Part of a small language model's weights: 159M tokens.
Each number is 128 + 24 x the weight over its row's rms, rounded and kept within 0 to 255. Layers, rows and columns count from 0. Numbers have three digits each. The size before them is the row's rms in percent of the matrix's.

# layer 2 MLP gate, 320x96, rms 0.189, rows 140-233, columns 0-47
103:145111146073101132148091122085138139136103131134116120144114107143088153168124146079110174159146170154111131151083125121150114123113160133097121
122:159112160095135083151141140106144121128107102115117119112139124112128145135115130152124171170111120148104086157074125172134119145136100069102165
115:110116110107127112096094114116141145130139107131129155180089151129130091157163154136110108118099122126144148136146086132095142102122104154076109
112:106087119130145139121116152155078132126096115138149123129143107087098123154089122097150119123105105127099121133132109138143093140113128135112131
107:129123132123140107114118124096113142162085129130132154097177100125160084136102146127126119150142140144155116166173126121102149159131101095136130
101:155130114119075126165134148131162110129115126148126123077145154105126109120157132118148149116139112119135103141154153145071125110127152149127090
090:117153139061158118105092127078179201141134138124124111120110133119111135127125158098087129127111153133128172124119136121125104146129084128100120
097:142090161111153157123157131117115130113162117150124089134121110088140119129140126105136154155118132124133116157121098139136162120062099173107100
097:139137110134084169146152131097162181133148109127151138170137124127166139176142113173147136128136114110138113169120141122097097102183150105125130
102:138148109108139165122166110102148086128128128084159121148129148080107139143092130160138130160130130115084084152154127110136114126127121115137156
106:122147143113105124161132118120169147158165149176132170158096143145137144097136129135082164160109161153136141145103114125101135113107126119087148
086:089109173108074130167084096151156154114144111106123161145088139133156132155107138142151159128092120125149110172134182116125163134125155090129136
085:129124129118140118160125098114154132120099091113166161097160097141089121130141089150143119157147136156146144174169150151116101114173153134124100
097:083131141162154161136106138128107166126109125170134118165128141123115131140097149080141136109167142110132167122123061151118129151127128120102131
105:161124155148128102107173140116140128147127103117123155100133074169150156078079120119109104126135145165096117095139155165152097124136107122149133
091:119148104122103161143162122111159116111120095135126129090132109146110107129090150154128156165121138123186153175175157113098114136128116111118140
101:118121122177151050096068153117170134098131135140101127142111125103121137146111154092126167116154119115132113105154125134118090140093128163125109
107:143099148176134109143128150124085083145108082151105095143135131157106157082139133101134130134181107125148087137171164123113091133104095145127131
098:141140094120160117113116142130145089136170135094147126108117121119131149126118072167113146138135144121120140135132116160116117145143120133138121
111:170113146145164090104161115119129130113145110179090108143127107136070136129147143080093147124140131129117109151113132133141106151107086132110132
097:104135133122168117116092133104106131135132115103097153131133131089182132094175120103116154131111081152176123136120108146126133163126139132102123
091:094158158106128124088149121099113135132122106141131132124101099105117124078137147111125107172146184085147146123153122127141121135092126143135115
097:144152112124152100160130114089090140150143150165132128098118147125111124102169114122123095105137238117120120152098117138114149129125095137126072
098:097122136118137150090110129143121110110122170098128146121085152121116144140070090113148118080127141128121123125151110155131155095126156163171101
098:096124156158142125139134112121115141164072090137120141130083130163153118133129172131093118148144142112093106138106138159108135073139104143121131
093:098112128112151179147141128145158107109134129131080114162154095155118185140144126142097145151154143099117089123150094153114113152126126139135146
106:117156128109128125161168150127124109116107176101123142113126147127121134162131136107138098091084152146133127130131119142088151119141143094099152
095:165145147155128115124157135099124138141092124124122122103149041166141115136092148139104157168124157130125120140101106105154108110139113099130158
099:082106136138134170141090154106142113148114130116174132093131161155109148073136111135134132142105124124125158158114155131140158062146117147177158
086:160087115143116083143143164161112122116134089138136125115144129111139146152137113136113142170131152154139133087131113090144154147107125111080140
106:164104163118110101111111158106093109103147133152120132168111116160107105126133145107132131094094111152155094137112146145133139172127094169113112
109:158125144141148097123105154128134120137153123109121151099106110098124165077146117123142110173112126045165153140093119144137157128166157151134128
112:123140159138104132134096134138152173127146106097124150158144145093134083169121142111097094105150134087131076143129139105068117114167155120132113
098:134122095144123174108115110146095064108105163138154144143149098105125133151140133158134129139130131143120117093173105153115123100111120126133122
100:156142156079107156137170158140143112108141129125151152134108102084127079129117133126122145156131143133122097114130151109128169154098106099104125
091:151126113150133122129111101118145175099168161094060148110117064130147135142107136127134102123110171087127155156116138084112130145130120117129141
096:162125159108120128144120121089110089137141126114133146118111133131128175121177139106122121124119082136153137098121112135115163155120093129109129
095:113119102133149112096108141111089108118104122086094078145121104172132168148150126158112138139128120174138084115125099118185161159156124138146117
083:118125133110122130129135129126185118103112171131122211121129130063164135124130108106138133097169140111123119086113102107130136161154144140113141
103:116124118142133134144113147109128114128074137138154112117102145129137149144130127108091109127082140128115180141168123110157144132087124151154151
103:155137179097146186097143133125100108106135083129100147110042177133150124149141153165136147162129104130126149108140114149116155151108150113078163
104:113123115085153170108119117117122119085104088117082137132133172154140116112130145108165119127119115111165113158115140141126139201156134114126120
110:140124148133067141126112148114117113129154119118169148094075109125139164120116130121114071132128115138150091116160121120123105145162157115088142
089:100124115100092133148153146154120110162121157126138130181093130111158140108147144164179125113085135143157151112154149096135104131091130140087127
114:154097179130069139118113143110118102101141125128147069112147123090111129132128095109173151144136119135139143075177091134132120103111135155115188
077:137169161141119109174133119135129122091117155142145119128107087113100127122155114109091085130134175130144150152135137138155128079075168118144180
109:141107093134124105133150103114133103126131168125139119059112131164139153124102116114162131130136164151092087100126142139117084174147104161182135
103:118126099116100138126132150106124153091126120160093074103126123173118133163121108153152174122165120122143136151141150137115098123113122133148143
114:123146117119112157128115133171132128168148100167127135179125107120110166104149151081130120156136163141142107104179129113115143139141119161127160
098:141115171066124127159103116165163106099137125158119114122090119155131118134099158156168157141113134109146097114101114132087135140122151100100115
101:134083133117113122082098152112183115150093122083137140105134137136138127141121128142144135163092134095156134152127137122133142147140154080122124
105:167119138174141124098120141119148133129103153168136137104094150106136151121114161147076085116118154134106105137167130140152124101139120078142147
099:119133132129117131134118079114126133150124143119122159107106117161175126152112137168156096122113069157102126086125143104105122112098127116135138
092:124125130131115121126169127124095148112105136101086141187150115131143150171120129131111158166093155135175143163120121165131135170155112150117117
115:134146118109107119134106147111127130096128136135143116095117171149213081156129129126109103110144137141136133166127117097107134108137152153143128
091:084122096065120122161134129140168129182134119146145105117116144165089131094143125185129130117130126111104102135133147149156158130067145158108125
097:124116188113125085094133092097106120077117131119117098112120131115103110139164154160116135168153110125132114144130128114121142151124136127099144
114:109114109156138161104165149125135148147138105145113134143093082143129150154109136118100104148170149119136091161119151139118114145143130109152129
111:087099099149132103129176132144136133143161107104135161129131164121162161102146086121155168130123089120145100138089114147136141135113120113153131
100:146156155175116127125108118145096122181117169113101125158128117093109145163138104129142146134199112163165146139162102116104137137101121125120126
087:167143135097096142137150118141097133133134127094117148144127163134102106123155125139121108153111159159189108134124129129080111177174156110131093
096:110080127163092110076129125111130143175099148121124133106153125093161089113098149086097128122164111119107116151167118174113118102141141119159125
083:125140104148099122077141146107114103167082135155157150109123131138101163171160121108121115128135132167105119135125128128147138130147196150102155
114:102102115147151097142124140172103184136115114111117089131116166118127151158115127091139123165132106115104122130114107125105146129117080154149176
097:116119173097151070096158133112130176124101115094171138100141132115161123069123094102134082148166133153077137112130126168110146136087123141137161
106:132161114144117139128089111131112113118121124126128100090081139160142120121106142100149138162098152104125132148124134134136085143119190172152107
120:128157112119157161098144110099169156126144128099098115112125148127132145109128142085164139124147125114171112096127172102114135131109102135144106
098:153156121060177165151102139126121103136152117165159143148082135098130097104164181132133148108121127130152132106150085093088143121084111162136155
109:136113185113089110143157125145132145067139125127120117115123156135162126130109142122147162136128115163118118144112128127154118124134151109121112
095:114137087106153154137160139135117109136117171139164098126128180112139162135100137161091118174106177123135107145154141151114110143070169126120120
091:112173107100151148091097107099097129073131116132098112113125144108119144135167145118137112122115099116096161155102096094073094155146112153095134
112:104183118104158109098120121172108105118086105097130114153112116179102126133131138147118130159185153088109140155145161146133175127109121174109092
100:147132120137156080134126121151138118136189098116137151100139147130117124109099116122153112124079139136112126127119144128145171138100099160117145
116:148153099127143104129173160096120123127148150156124112089092124124147107131121107109181075136123099146122138140127151076163142131111126135115148
110:120156188149129124111110110101127133082114119122168174092106151111154112159137108143110150142112157128088146118126143174118175114130107127125165
093:097102100129154140101118116116101121121118145091117152124128177153193115151116112139172119119115078085087125135134147126126131194153132136154145
086:137144117103112138094143115115097105126076093157141114116131139089107100136123158084117169125152126137143142097143144146097117144118116149134137
107:122141168148142122145193162112102162105137073149133115129117099111160146121150171139133138141122113122136163129108162124119165149148112113112138
089:120089123160115108124154120119072129140112114155089130103101145136139109142133139137120076084159151157153106103167117154093103129148121129128152
104:111117148133185117114139106121136131111165126145140089084108113161130117115136127126134104163141150120106103106185155123146168111141090151165091
101:137102159142126148119102125099122095161103087142102090101114138155141139119183124107106124161153149135167108131100132142087134144136137122103105
094:169150154157147085081111107116066122134119123140073133121098143120102085136146091103094102139120128123155124155115172152112154161126116119121094
093:090108109121165126141118109128105123120158136161117098109080124091141141118109117124129124164129130128089076134141142092144159118123118125119151
084:143151094135135108113114149111137122150163131130145168103150120108114130123107120137115160081103157147105124160102110139092097125118102112140145
102:127161132126131125112108147163120158131132167113144147103123130141176163161073121122140114099112158094133182143112158138138120138142116116171139
095:127116133088102158142148053125130099124078122103103108129086123123104143130139171119121139105123150138158138139138134129127090133118101140155119
121:139143154116163119122158091139095143127123113117133100124145146108155112125124138134145099178121128166131162086123135145094146134103099185117127
087:086131175148092120119161095183156129102142104158106125112144159111157145110139123110145098162145137128134094133141125105096097091130109101142116
115:096130144138086102098132120133114111138140105136112181080175151113126123087123134150107070125155175113159126125121130154112100149119114134106118
108:114086171149080111114112123089156118125107122119109141123126143128159125139117103171091149108160119128193092135123112163150128102181097114119113
102:169120123107154151108137151103131117089158124084141120109149120095137122120137138148159122131130133105147130140130137128088157158157179097126124
076:153110146100161098110141127153153153128103123092082140141101102106097134179151118153096148094129112126089134099100151120154159118134157128126101
103:088098150169130137096102160138125156135141118148120155120149127129141132157144073113128108126162172109174088161130110128106148146183119110095118
116:173135105149149121139143126132124102149106102140127158116151168165130152150118123135152097123178136142088099126162116147167120119114117137157116
# layer 2 MLP up, 320x96, rms 0.182, rows 140-233, columns 0-47
102:129119122131146129120096093191137141109127168127119151170131132145159102104156127107163104102158072109086147122138134151106124161151100108156123
121:099127124135175141130170131129114146069166153102159098167112104088161087123154116084120113117103104126117185116120141096117156152077118143159127
113:118163142121099126127127130123105095150088130104144163148146145149125145143142133076104115157171175100135093086095092131133109122127154143121087
097:122173133124092123107164091107103136152113128100128163148111133157144143111148172162138129115123124090146137110171100114161113115092122170119130
109:105075154176090128134095193070186144165153101134153149129167126125180148090112162168126139128148127123100088134121111109145135121160115123132175
094:196136171108142138114150139155130154144109159100131112144128150124138132128155153117141179131127114114139111137135146147117199117153130137110131
095:181129111132120084114138084080161153123073146080154101110116147163116106136137145145143130126166118128103147124144104097135119120106094135130103
093:127143119094127097111111135091114121173101170094115114122133139135140108140119145117100144098143130136113148117138175095058095118172168141149189
093:126111114161094145108136112156145102140106095113145179067162130153156172119116157146092160197151133125134118141149140136145127124115162089089155
099:131101167136135102132157107145167111113123090096143112121120093124167158102131135104121091143102096117139128080157134148106118158168103180115125
114:116115173119114129120178146114156117116134121142118097131088130132091182115144157093109111132110153122136136125152134143125113122137149127146148
086:119176113143134159111149128128069131147137121084121140166135160139128119113126143109117110131105112176164106141117138109171135147144130094100124
090:121129153140131108104170118155128111122149086142147053148134124120138159108143153152154124148160122107120094147134124112145132157112155106156178
102:110152134122123115103138123154111107127157175109164168147124136136103152132082133164102137111069175145127100141096152141125096093123123104098142
106:108099173118123143135145143134131101123124147144111154141159118124125139118130123111139082128128098143088149134135151157129157133147116107105135
095:093142095128123105106142124183153081101156159134149162137152117107140158138131098139123119103124110149084116067107147126130109139147118125151173
101:147109125147136127130122099144091168130135131142140096133109123132162126151119135141113089105114142146104101108120116122125121103110159131184107
108:088120125108137110125139110139150158159169156123120133147124140131135159132167166116118107173121135106136177143134113061099116107165091107144102
098:181127097121131126124063127121147153106079133154186153097131130120128148138103108138124096120137167120140131094154111115123116124149179130108115
117:151112123135111138145137112143097116117152122161147125126149089128120076114146153125148095109176126148101167095122098106124144166177136135139149
110:136092069141129141160116145139101156135104124127150106124165115124148130156083164123108137157136119146131111137135120139161132137141115160171112
097:148143101108105111105086101124105133108171113133095107119157142114130130150133112171120109101106089137119085087170071136163131143095142128137152
095:142127121122143148106110125143102131142075162132149137138178158093123122153126123142122126124179165187123142155131162100128151152111076185095098
097:095110118109144194147163131137152089133125152105129096116131189080145086112145138098096109156110114146138128120140145094162111123133046132136107
099:105104103128088122192154141144141116130076097120080140115151145142090131115085111147094151156129124120153111130145093140125120088144142144143130
087:112126104174082104083099157161092123147159082160157142135103142140115080079113122138144133149121128135150114136114124148149127138148168132127169
112:159166101133118123134093158143121118159135127135118161091125129078100161144111110152145135125161086072156118162140160149148100117099099118171133
097:126127129110148053135156108122145128099136095136112117130138099101150129133127139148094154157091132102138130111119063111161128123110125133108146
106:129118152110116182121124163138136180138135134112118121143115101118163144159134099104088165110123129080127095090145144118086135127130131125095116
083:151141093130153109148147153156157142102123130169132135130150123131161127171121075159117154137111153118140136100151120111117164153143151121111131
122:112124169133128146179082164111142113108136144081109096113078143153162114130117105117116139128099093153095138151137135144130155172093107105075174
099:131117150148129099103113125161154110176111121120134086106105084093133136113121109149116159132133117116108148103132137144070136133160132173117104
112:107092099097121157166126128144161147106124119056170172096128135137130142141105119099117150141165101158094091105112167110110107129104147124131097
095:141155081126113187123120118142134090176150128133151162134154106144158123115123164120141120177164102124115101095113151136123142089133155090120128
099:157109172133125171114118124163143117148111149106140140118109101110114112168106139129133140127111148131087084081124091106171181113130109168120141
091:166145119147119170082141158135090141155137145159162143133134144145119141141145152073123143115123140109130115098147097095119120109087127128169092
089:151094131147136099040138139078135160150145149140121120121104124101123166150161123141106133139135121144112123119090172156183167105148123139119137
098:133120105156097133101137139182108123117096118072139103095141138139148119139139125090095132173112123107143105122148130115161133101144141135125103
085:106130161102123127149139144134141120155105125135107129149106082082097161108115112114147185129124127095140092131194098131165114119162126098133097
103:146109108137097085103079139127132131171126091110098132135141129120108185112088167134098159097148134140105129146177090146134114138142106115118135
103:114092099121127098123164165133110131154106165136142129141144132142079127148118117119140137138114143136105098150138135127156150112135141121157125
103:096133102103162132123109131106133177108102113145127146111107133160114164105117156108101104096140141138130107123113154178124093162112144073150133
109:083161106100135132092141134164103130136134143093134113140158150127153104146107089143101139135129135139111136120140137138158185074130153116114154
094:105143156107141140096095106109126131126113087121094113112096156150106186160089142121134149141127171116120149118108087145115138153142176105144108
096:146137124101123143125073120093122072077145144153107168153067129131146117139146177142123111110171151119098131165103138119131137152125129133134088
076:107122164130137103113132147161119151078102098095105148134104103074155136142137103124136095127134149095167144104121145124142128179126148092132143
119:062101099124116125121123148119154099135133124096083129132171111127117146130088127122150100132134109130114134119130130088122139134141088105162141
109:122154135069156107117134096186083118097125132151163104117139091110107155125123143115105159179129171167091122111159119121100106139142123128111129
100:106136146134130144101134105166108139101132100138121129149184128125176140148131149145135164114117136093137117136130117121148108153132133151152155
097:077123134137138130138180103140131072106131123135122138090104120146115124162117085119134151184118126100105133065097116155142137143126141124153136
109:107114177121094157136122111140118122136115148131201153127126112177164158118130092133117130151125136117124100156166135102150113110153155074138139
106:147113143112117103108153131113102095136138089144078129081109152108124138128141186161114094139152133092127146075129118137131128123146093104100124
100:101130129135132119140175157142093156170133117133121142122134112134115124149129113146117086123118160139130152129112100084136136108109120128103166
086:129150129123114147141135091159146085109159179085119124105153138130166176128109097124115111140139148103141110112160138144153110104092120132109107
103:126171150113140088129115123126118130121143141168108112154090144154141167106109132172128139114125142127128165143131116131100169130162129139140150
088:148125138142105106088117123101107092106125136075125116161143077108146138112129140088135116141073148082136105120103067113104117140144117113149064
093:128129126145093163192137119159128130150154105134129139134151129156153145164104126142135191123135131108143153117135148174109097143137073135137128
114:138154175067147132119148121143190105140097113108135118093125138107159089088134149150088117132142137127115096128119124101096148105125122133125143
096:147134128156146118147139123108110174106161118108147104099107129106136136151142087137109124100099163121181131150094141179133157092123136117127129
106:114132125128134135120131160143150098143119131143159177142137176124135102163130082096144147123125131147142140161120084095115127136101166158111135
091:143132160121149107115132092115105152140156129153123169144122140148131127140113120078146095122077132145077111146136095127130090153115112130140144
095:108097120118126127110159204083148133160126109107155148129148173128157124095081145143116125117107139130159131162156122159159119118128151134148122
081:127085090134108106128161104116119127141076110124134141177132119101123130130125143087117102101138132143121114127138123154145122150141141132116106
107:114111100172107140160135114127119194163120105133125117109091139130117135109127108103143144154165095137091131149122104112093161116092103144113152
088:129132157102162081097147149138116147148114124112148119063155154112116143113075076088125126128105139135106120115134155133117177127105114110131168
110:138089116125109122151097151155108122145133165127094145146128097123134136079143094162139144162120101115135139116140143081171094104187178118136110
106:112135116129125121156135135115132127134140135145140114116084129123129133117177144113106084138144137130091090094096136100119092161132112090181119
098:126164188086180141120142123069116137123138145160128121148086110148092117105150085161093111139104104126124104138100117135152143161114103136134149
112:132102090160173156133128134098122149137142107137118133132144103136101121153123128187145136071134127097129140135143072132099143129174122128106128
092:097104078114104125141187096089127121104116137097115203127153136151172100127117114150124122129143116165132146147143110124185150141076114108143145
094:145154177109159102126143150132150069127147117123071134129097137116083141146099099098147168129104097079137128143178140165132092193103133143114094
105:105084153134093135129185122168121095137119120139132111053160122119135113147107115144155120149121115172120121124119132126123107109143171072124113
107:104139163080120133068118119150065147162119135129117159150117139144096150076164168089101126134129134109090133157140150127116134096158084144155120
108:112133143130155124090095134118067171130116162132144128173141116105131126132157154127160155095140130158166164128138149139087152108136149161095132
114:098130129144146089142080131099131186156106157158087152134138071089149119111124153113144119113146103150115082137113120135138114157158156125126117
100:109132148143148095145095143080138096111114119121103112111174126107149087098101139160131129139120086144118160123135110184147145178141128111139142
082:097161122135155168143152165140148125122150150137167106105121117107114093189128119157146135128126127119083154159142127104110158131117166123180164
111:146138173112133112109076150088141108137143121147075105136114098110090147078131136133159124124137086105111104107136082097166099190127109118132150
094:132128142127117115158110159123126185138131152113190121149122125109105123045175129127164157120120144140166171120066114125130128097131159110110120
114:120181117140068113178136141156145142168116126123128139149131132141132155111103146133136112073101132109138105098110150129088109103123177160118149
097:119121105118155099171169116139159139105104171075126117102101141111107124135109139129124138091120131104098123124142146131136102107105074154142197
099:117140138164144151129090119104109136140141146150129170125120138103110150110117128112106128127123131118145146162101092123157165173135159136173130
098:120114115102131134135126107057136120121165119127189082130120113130117119142107115132117130134174132174109104143141101129143129088136136113151109
086:121167152110129143138165068118136109109136119139137115144147152069131143114194147118130144149100102115126164147125111169094145143087111130131096
107:148133153121162131131118147150087148103125136091145153090144158129114130146090118106119146131113146140084147132162152163143140143116118156125181
096:114117107114165178100126097135133126075132137101155129149082134141166111096124116085099119096135131139130126122084155135141123145136102139134137
111:103107123103119154119130114142133134152111100116124140168152129073153105126132147112189134150112076082131150160136130081099119112131138130083164
084:165078137184124161116103128137140129162088113103112134115154143158138126102134164139159093125164126101178117121141130143117125101138121135102124
109:141134168113135138089140162178110138151131103179166142139115154156126158127112162138084106115109109102135161138136133097148138105118156103063125
109:146145098111153136092136148150085110120157129108149086111144080101095108124122126111125117154063176102105138130126142112086122143108162138137108
107:111141103139088120130137097164162153119142119154122149123114134120155128131112092142094140114134109134093125110119085129147091115091097100127171
088:126080130127124123168159117119125138118136101130172140111124127136126144097154153105156145144177142131136134122139143110111134095083116083082121
102:178149150137115138141116130083129102140142144164109114130105129133089122153108134153118165114118128137132109097137132128083112153128137112191139
099:113116097111089136090126168117117110158137134130131116168127143090116120167147109108113134111116164119152166139119117141134122100144103104120098
# layer 2 MLP down (transposed), 320x96, rms 0.17, rows 140-233, columns 0-47
103:130113120133142128135145127136128160119122117164139141143131118137089083103137099141113152105130158127157178157128130116124151130162102125124141
098:132066142154110144178175118109124153148163119156148180126080098136107105089090128142106142115138145098121154145076117098112114114100116123156143
095:116104123100142162162134163129124161116132087139134104190126093127144130102147103190147131164128133117136134131139120101170151149063091114096140
099:152128152154132096121104111164060097128119161106121106144129096153140101108121126123155136123142129118120131126164124107159134108096101164147136
107:127160119163131138107163101134091125111161125123117101143152104186150082126143147110114175135083131124117108137117124128110174117138093100134124
098:134114069150117131083169154139124102104121152139099105147101149091114142119149119128110150126102098151108133177097135117104203119166131154141166
107:108091135146182099138091073103151121158124099126150133161123157135127113162154150147140150106138126082119120112110144130164144137130157162121100
106:128140146096111148161166111134140131118130143139163151133088119166094091165155101168125108139134119119116165115136131124098136138100102122136134
102:134085131149110128087099167137145150110128193126124107139141131137118114111065165136078149115130140114163142127120096116144124141152099153146142
102:138159148156130124128192139135146126144133158118154160131109122128141099130126144155094115157112099119122134132134122136134100129121152115109162
104:146164131104104167164117115075113130106148141129168164126122093107146128125132138138129130144098118111084094124152134111138121147142096104144146
098:162178148110145118112126151146111137140117107140122115111148122128113112091137137133164114120127150163086147077125094119133127100134094148127112
102:127142172100172101123126144150134119100126106120129106168113103135177111141111085128136140163113125123118137123160120115123115115162152147132159
095:133136162158121149143180129152137135106113134114174158101124145125101107090124080085145135125175139139165131109187149146113100162098137152114156
099:149156111104130148114149169096139113122169135108102160136144118118089149142121128154120097078088103150102141121116137115137133117116128128156135
097:129131175131136106110123139147118112099086099089123148130122099149152113164127122169130116156123169150160118122129132127118121141164148144149139
102:120134152089108150108100120170101157120124164132081162115114106116182126123087136112101116118121093146164142144128121109123177113113175154121126
107:104101151139141172147155086138159132136111088132140120134159090094114137147113107108128142142119114142134153149109159125114102125168134158121123
105:147091098167129098129134122128130096125143127137103128116080073155144115115124155113098146105140139159116142092128118096126107180152143100125163
111:085130131148111148130109146189140138135146131111137130127102140143117111154093102151115129090123165134118150208121118119168165179113142148117117
108:121131140107133142083168097131123111108116114162096123115170126140105111116116185168135172129145131133128148138138119116105127132128131116081096
105:152128066099137124152144178130120182119097115156159111164138147100145117129116118146144137102144115140128107116142127106119175096129107103139120
102:135102126090134163122155111123096094133145144099097102104173118157125143127123105112142143118158158174129106132156138124165181173130155096104114
100:124133127116140166112117148108122111106146114110112084132126096088098089146137143115096162128102130137107164158088114113085132131149148125131097
106:141123176168117158121139092114093130113097105131106116087108117131135087118152167138115104124145120130085153171113126126149117102118127103111085
096:117150170152123089136123115178120096133123111092118150124132115132087153148131139100107100084126128136133130153138139121134114096155140119101193
109:123155126110107143130146156144083155122065129117125099102123136154130145156111113141142129109136116136152103111118115136166169109120157158122103
098:080122125107119112107103081114115163152084129127124155102157135153147098100130107098112149104116109141183109148146086104117104121171128130119106
107:138147146124109156142086173130125102125165142158141147143112128146150132107102109128096168141104118103063144154150129136151139129130064113154127
084:134125078127125114148116140095119113101128108099141122125128141109179102155124083122128133091115113124109162142133155171117151112132175157124150
105:109133116127130102120135116123133080094185139066153085105112149160115114135120125134147144099111090179132114096115137109137141111136124106097186
099:161106148095167147148103130148120145145125131087134099156176131095118158105121180130136085097100109179097099152166156128111158126162142112149136
108:105155114139122110139149112165146141132121100103157127128143160150088120108140176102111116093144139109123087165138100123147128124138120138153116
098:114099094170154098070119110146111094140143149132110106119134124140148128152110103154161142080103100117141090081126151118130127117124117147116134
105:118159129115121116131085076172126164130122145150128137135115107114163162151131122077112173108066151140109138132134101111141094136153134137163113
091:079124070134118062114167120126162119086177134121096131113183143117157144138114131116121139117090111149119154109130113158114109138159116132149152
085:145092127102082135102178139127142130122097171129096104155145117108131158140167167096136103118140165136109133166123114144087136103112125120134104
105:109133113142119116097098136109127096106081100101137088120140127165119124157139101124128144166123117149153065108108105073142151094155110125143104
088:100139120115094135109141095133146085113149145114103153121091103135138098131093140141120183120151120070135136109147148155125116179087065106126093
106:082130151149099120126121130167152176132118112114143136158129118142125134145130100141128168129097176118125099122121138144120067151132118119108140
103:167138169125135164142120117112161098152122150137139101125083106136128107097142154115116106047114121099179115111093147123123104142128079143133152
106:057155163134137083119109169123140143127127135099108113107103147132151115144117131140152119092158144096117162144117106130166165111096133094141122
105:118126139136120112088121135115113143121141108141086131109108113134108153085153101140126113144115176157094092134145116119097148110147144136124118
101:175107130143129133128109081098089133151156125130130113119145162138135106094142136158119172062176130151101110133121139123134120161090148144133141
108:136124075113178136120134093123108159161138144120092129137090132128144143088156183136085138156143103130123094171128135138170121149070153146157126
081:161111111120120090125113079145103133143099165132122122126111117127124116143121094150124088140126128125111133128116102101165138131165128110107091
100:124142155129098135091096150123155128135129115111106162174155165083131140133112142136125133128113117140135101107099121120146162131142125132093112
102:080145105143175134124110126114135126086102155144103131077125123175115107092136113132125090098138152160111167116143109141150126135148129141147090
099:154125125144143155132111106105115111115130152150117097161110133096137125141147114149138130148126103081133087081133135101156116127140105100084137
099:125117140129111107164087087103151156136138165130160091142140101143109110118137143143147134097148163171070093120129139120111149134132162122128118
111:129093100145126093137140121105149084127070165121114151110146166153161113171095092091109151125094121130110116156104096097120135135124134125132172
110:113137133135127103108143112141184123093100165120135129148112104124046114121140131145137122129135122165105194129103160170136130127115120092121117
099:110106089149136095115111142138126117102145164115128109154137134119171107118166126142157108149127138130106170162154096134133152147146159080139142
096:108158098143131141112130099112111116102121151126115136153134143170135140076116091131113105117147099131158166146085110099113082147122150078148096
100:104148072139149144087135162152140171096142160135129154129143156112134133143112116092131099148123156130164109157087106171093153138095122140072128
096:120169160135127100152150094111128122118156106135134107119146131121204093139108146170108108099107079120141141152151145157161123140132118149156143
100:078111119148117125143131095146143116119099091127140157150142152103113129099161144119103132148119158126179127111103155177118116191165093112109170
104:127114123141115110139128125131129100162143107176103133146117122116121073179139092124140162107194132155128133185142102120147131189163106109117139
101:114133087120143085142153156157168133116137111130148118153165159138139164116144119146142102131153129120168129081150108115141132107157126149147108
098:105097152125112163128101149132134096120154100086118106136109125105159121188117139138127170121134085116156170132161145150068119151137136156166142
098:135119130110138146148130099130131143093121136119109136125153154145099111131121091146111160207142145158137115133093156097149081158124146132174122
113:162095142168105141141149124123154126150127129145136120139178127162123068164115159128080149159168120096162136147141124116115123120152153103128090
082:146074141106145155127143156113167141112165131114115123145131132107174136092102186146144118105103108108124118176156141135087142118112126135112133
098:114118113115078135131135141097124132135121107124128150050060161088121145103136099136128118142127111100104112154141133107141147145132090124165148
100:173149156120093113143157122136105159142131119143142131125144096095148146058107114166157122134137080126118161123116100141115111156118110113142153
103:130103155139125137127165140121154154126128148141168100171167156142105155106132121111115148107162185118139140133138114092123147116136175112134127
105:171082130128154135152098139142085124127173147145125138082103158118122071117109151125119159168112142124068146115103120100114115146147128112126126
099:153100118162095142132144175110142152105150139200105147145135115094075125126125096107111166167143122133125111127142142064118135146142176138130174
112:115108114149169109095132087113111135126139156129151122117148110169124152134146120141128144114160127080123149135169102133098132135149107119105176
089:161135136129137104075082135123135122128127130126125142113147109121136154111165089133115115129146087116134156158138181170108110082147072104117129
092:143176125142157145122088123139152140141134132103130112125130146121123117142137137126121143143133129137158135141119153096146149110150076138173148
105:113119159149160104106092110124107152122124129074136129174098107132107135134107126124144140138168122140119115142113105170132100115117103174134138
109:079149155130112137126113123152079112152117145129095156155114097115091118097133127140145114174122142128114134123113134168117138096118152132113093
115:112163113106184144107124126137096105123095168097122152159123156133126144109118129131094191121159125102160103118130138167126144111137128122182149
106:121108131146148111117062148140107111112145130114152148105113134130132127120140067133139076163162146154163147119116088114159125134113121099133102
107:135149146140130182098115108146115141141135138084112130180124122131113140190144136146153106146112155135118140137078119101103124125144118168073138
092:111098135098111144097137115149111137122120152137133141079156186124084110132120136143122103162149105090174139104114128159145117096143092140125147
113:177129120081147112133100075130143122143094125124134102110148127105121146151126158178169143096124111137081098173125116146126149154129067112143141
093:105152129124146141114095158153106122124096085137117163108144116162104105131117156131114165083097121090135117140091146102148161155162127142126169
100:119164111085162094162129128133115114126147107127169097142135127151129134134076167093174141167152173102104134134116118163145131129125066145102108
108:133104112132164133153136127066151142094187111079089110132135143142126119175141118158094144131097111111116125086117134112110089130091155122169107
102:137135119170123157107145127117125139127142060117136167088088120123175118113146115163158137094147137147118114136097157168136111120152132117095164
091:099128102153115139158134151128117125160140106145106105145104101136165145122131103084134130132124149099158133099173111098097139143114124125133161
096:154117180103109179132139088150128105123110139133105110088166108104119133122152100186117118105107126142145145132120163162135120146119132137122112
099:147122120164137125113130127154134121125070095146149097142110122122110122097102150123132151167132093121133105082130124143120141120110089160110136
092:132132086153137158148113155119142123128099130085125127122098149071077128101079147136123161115106127156140129148135098102117160101138161118159153
104:109136111128060161123137110167124086145118137095098114131123136085156130164126144155167148119106107134106115125150126143091142118139134122086094
087:135103104128136135135120151129104115112121142158146110108126135133121139156152114131108133122126141126106106122079168122105129118081110126142138
110:106162147162124124159133151117124152148113131117144132112165115103115096116109131125144110127101175122124143162094155150097115134053115175098121
102:099114108113133179105099114148100146110108086107136154107086085106185159126118183132119097170131135099110106128151153122110164146122182110101124
096:110126149137140111139126162179155147135181151142107118136143137146116175132083149143154150147131141155125150138103103105141099097152106099088107
081:140146108099151143112132105114108090115108121132095169128117101105113109142088129118140114093165112148100170139151120102134143135185171122172101
101:093116113102113087158122114130102152143120141134100120141105115133131086133128154161111136176110127153097164121180157152139145108115084146130130
105:096130125131119142189123127131121139119138151138135106078125158146125131144142127133102106123086147169101137112166156109132114125104199098080112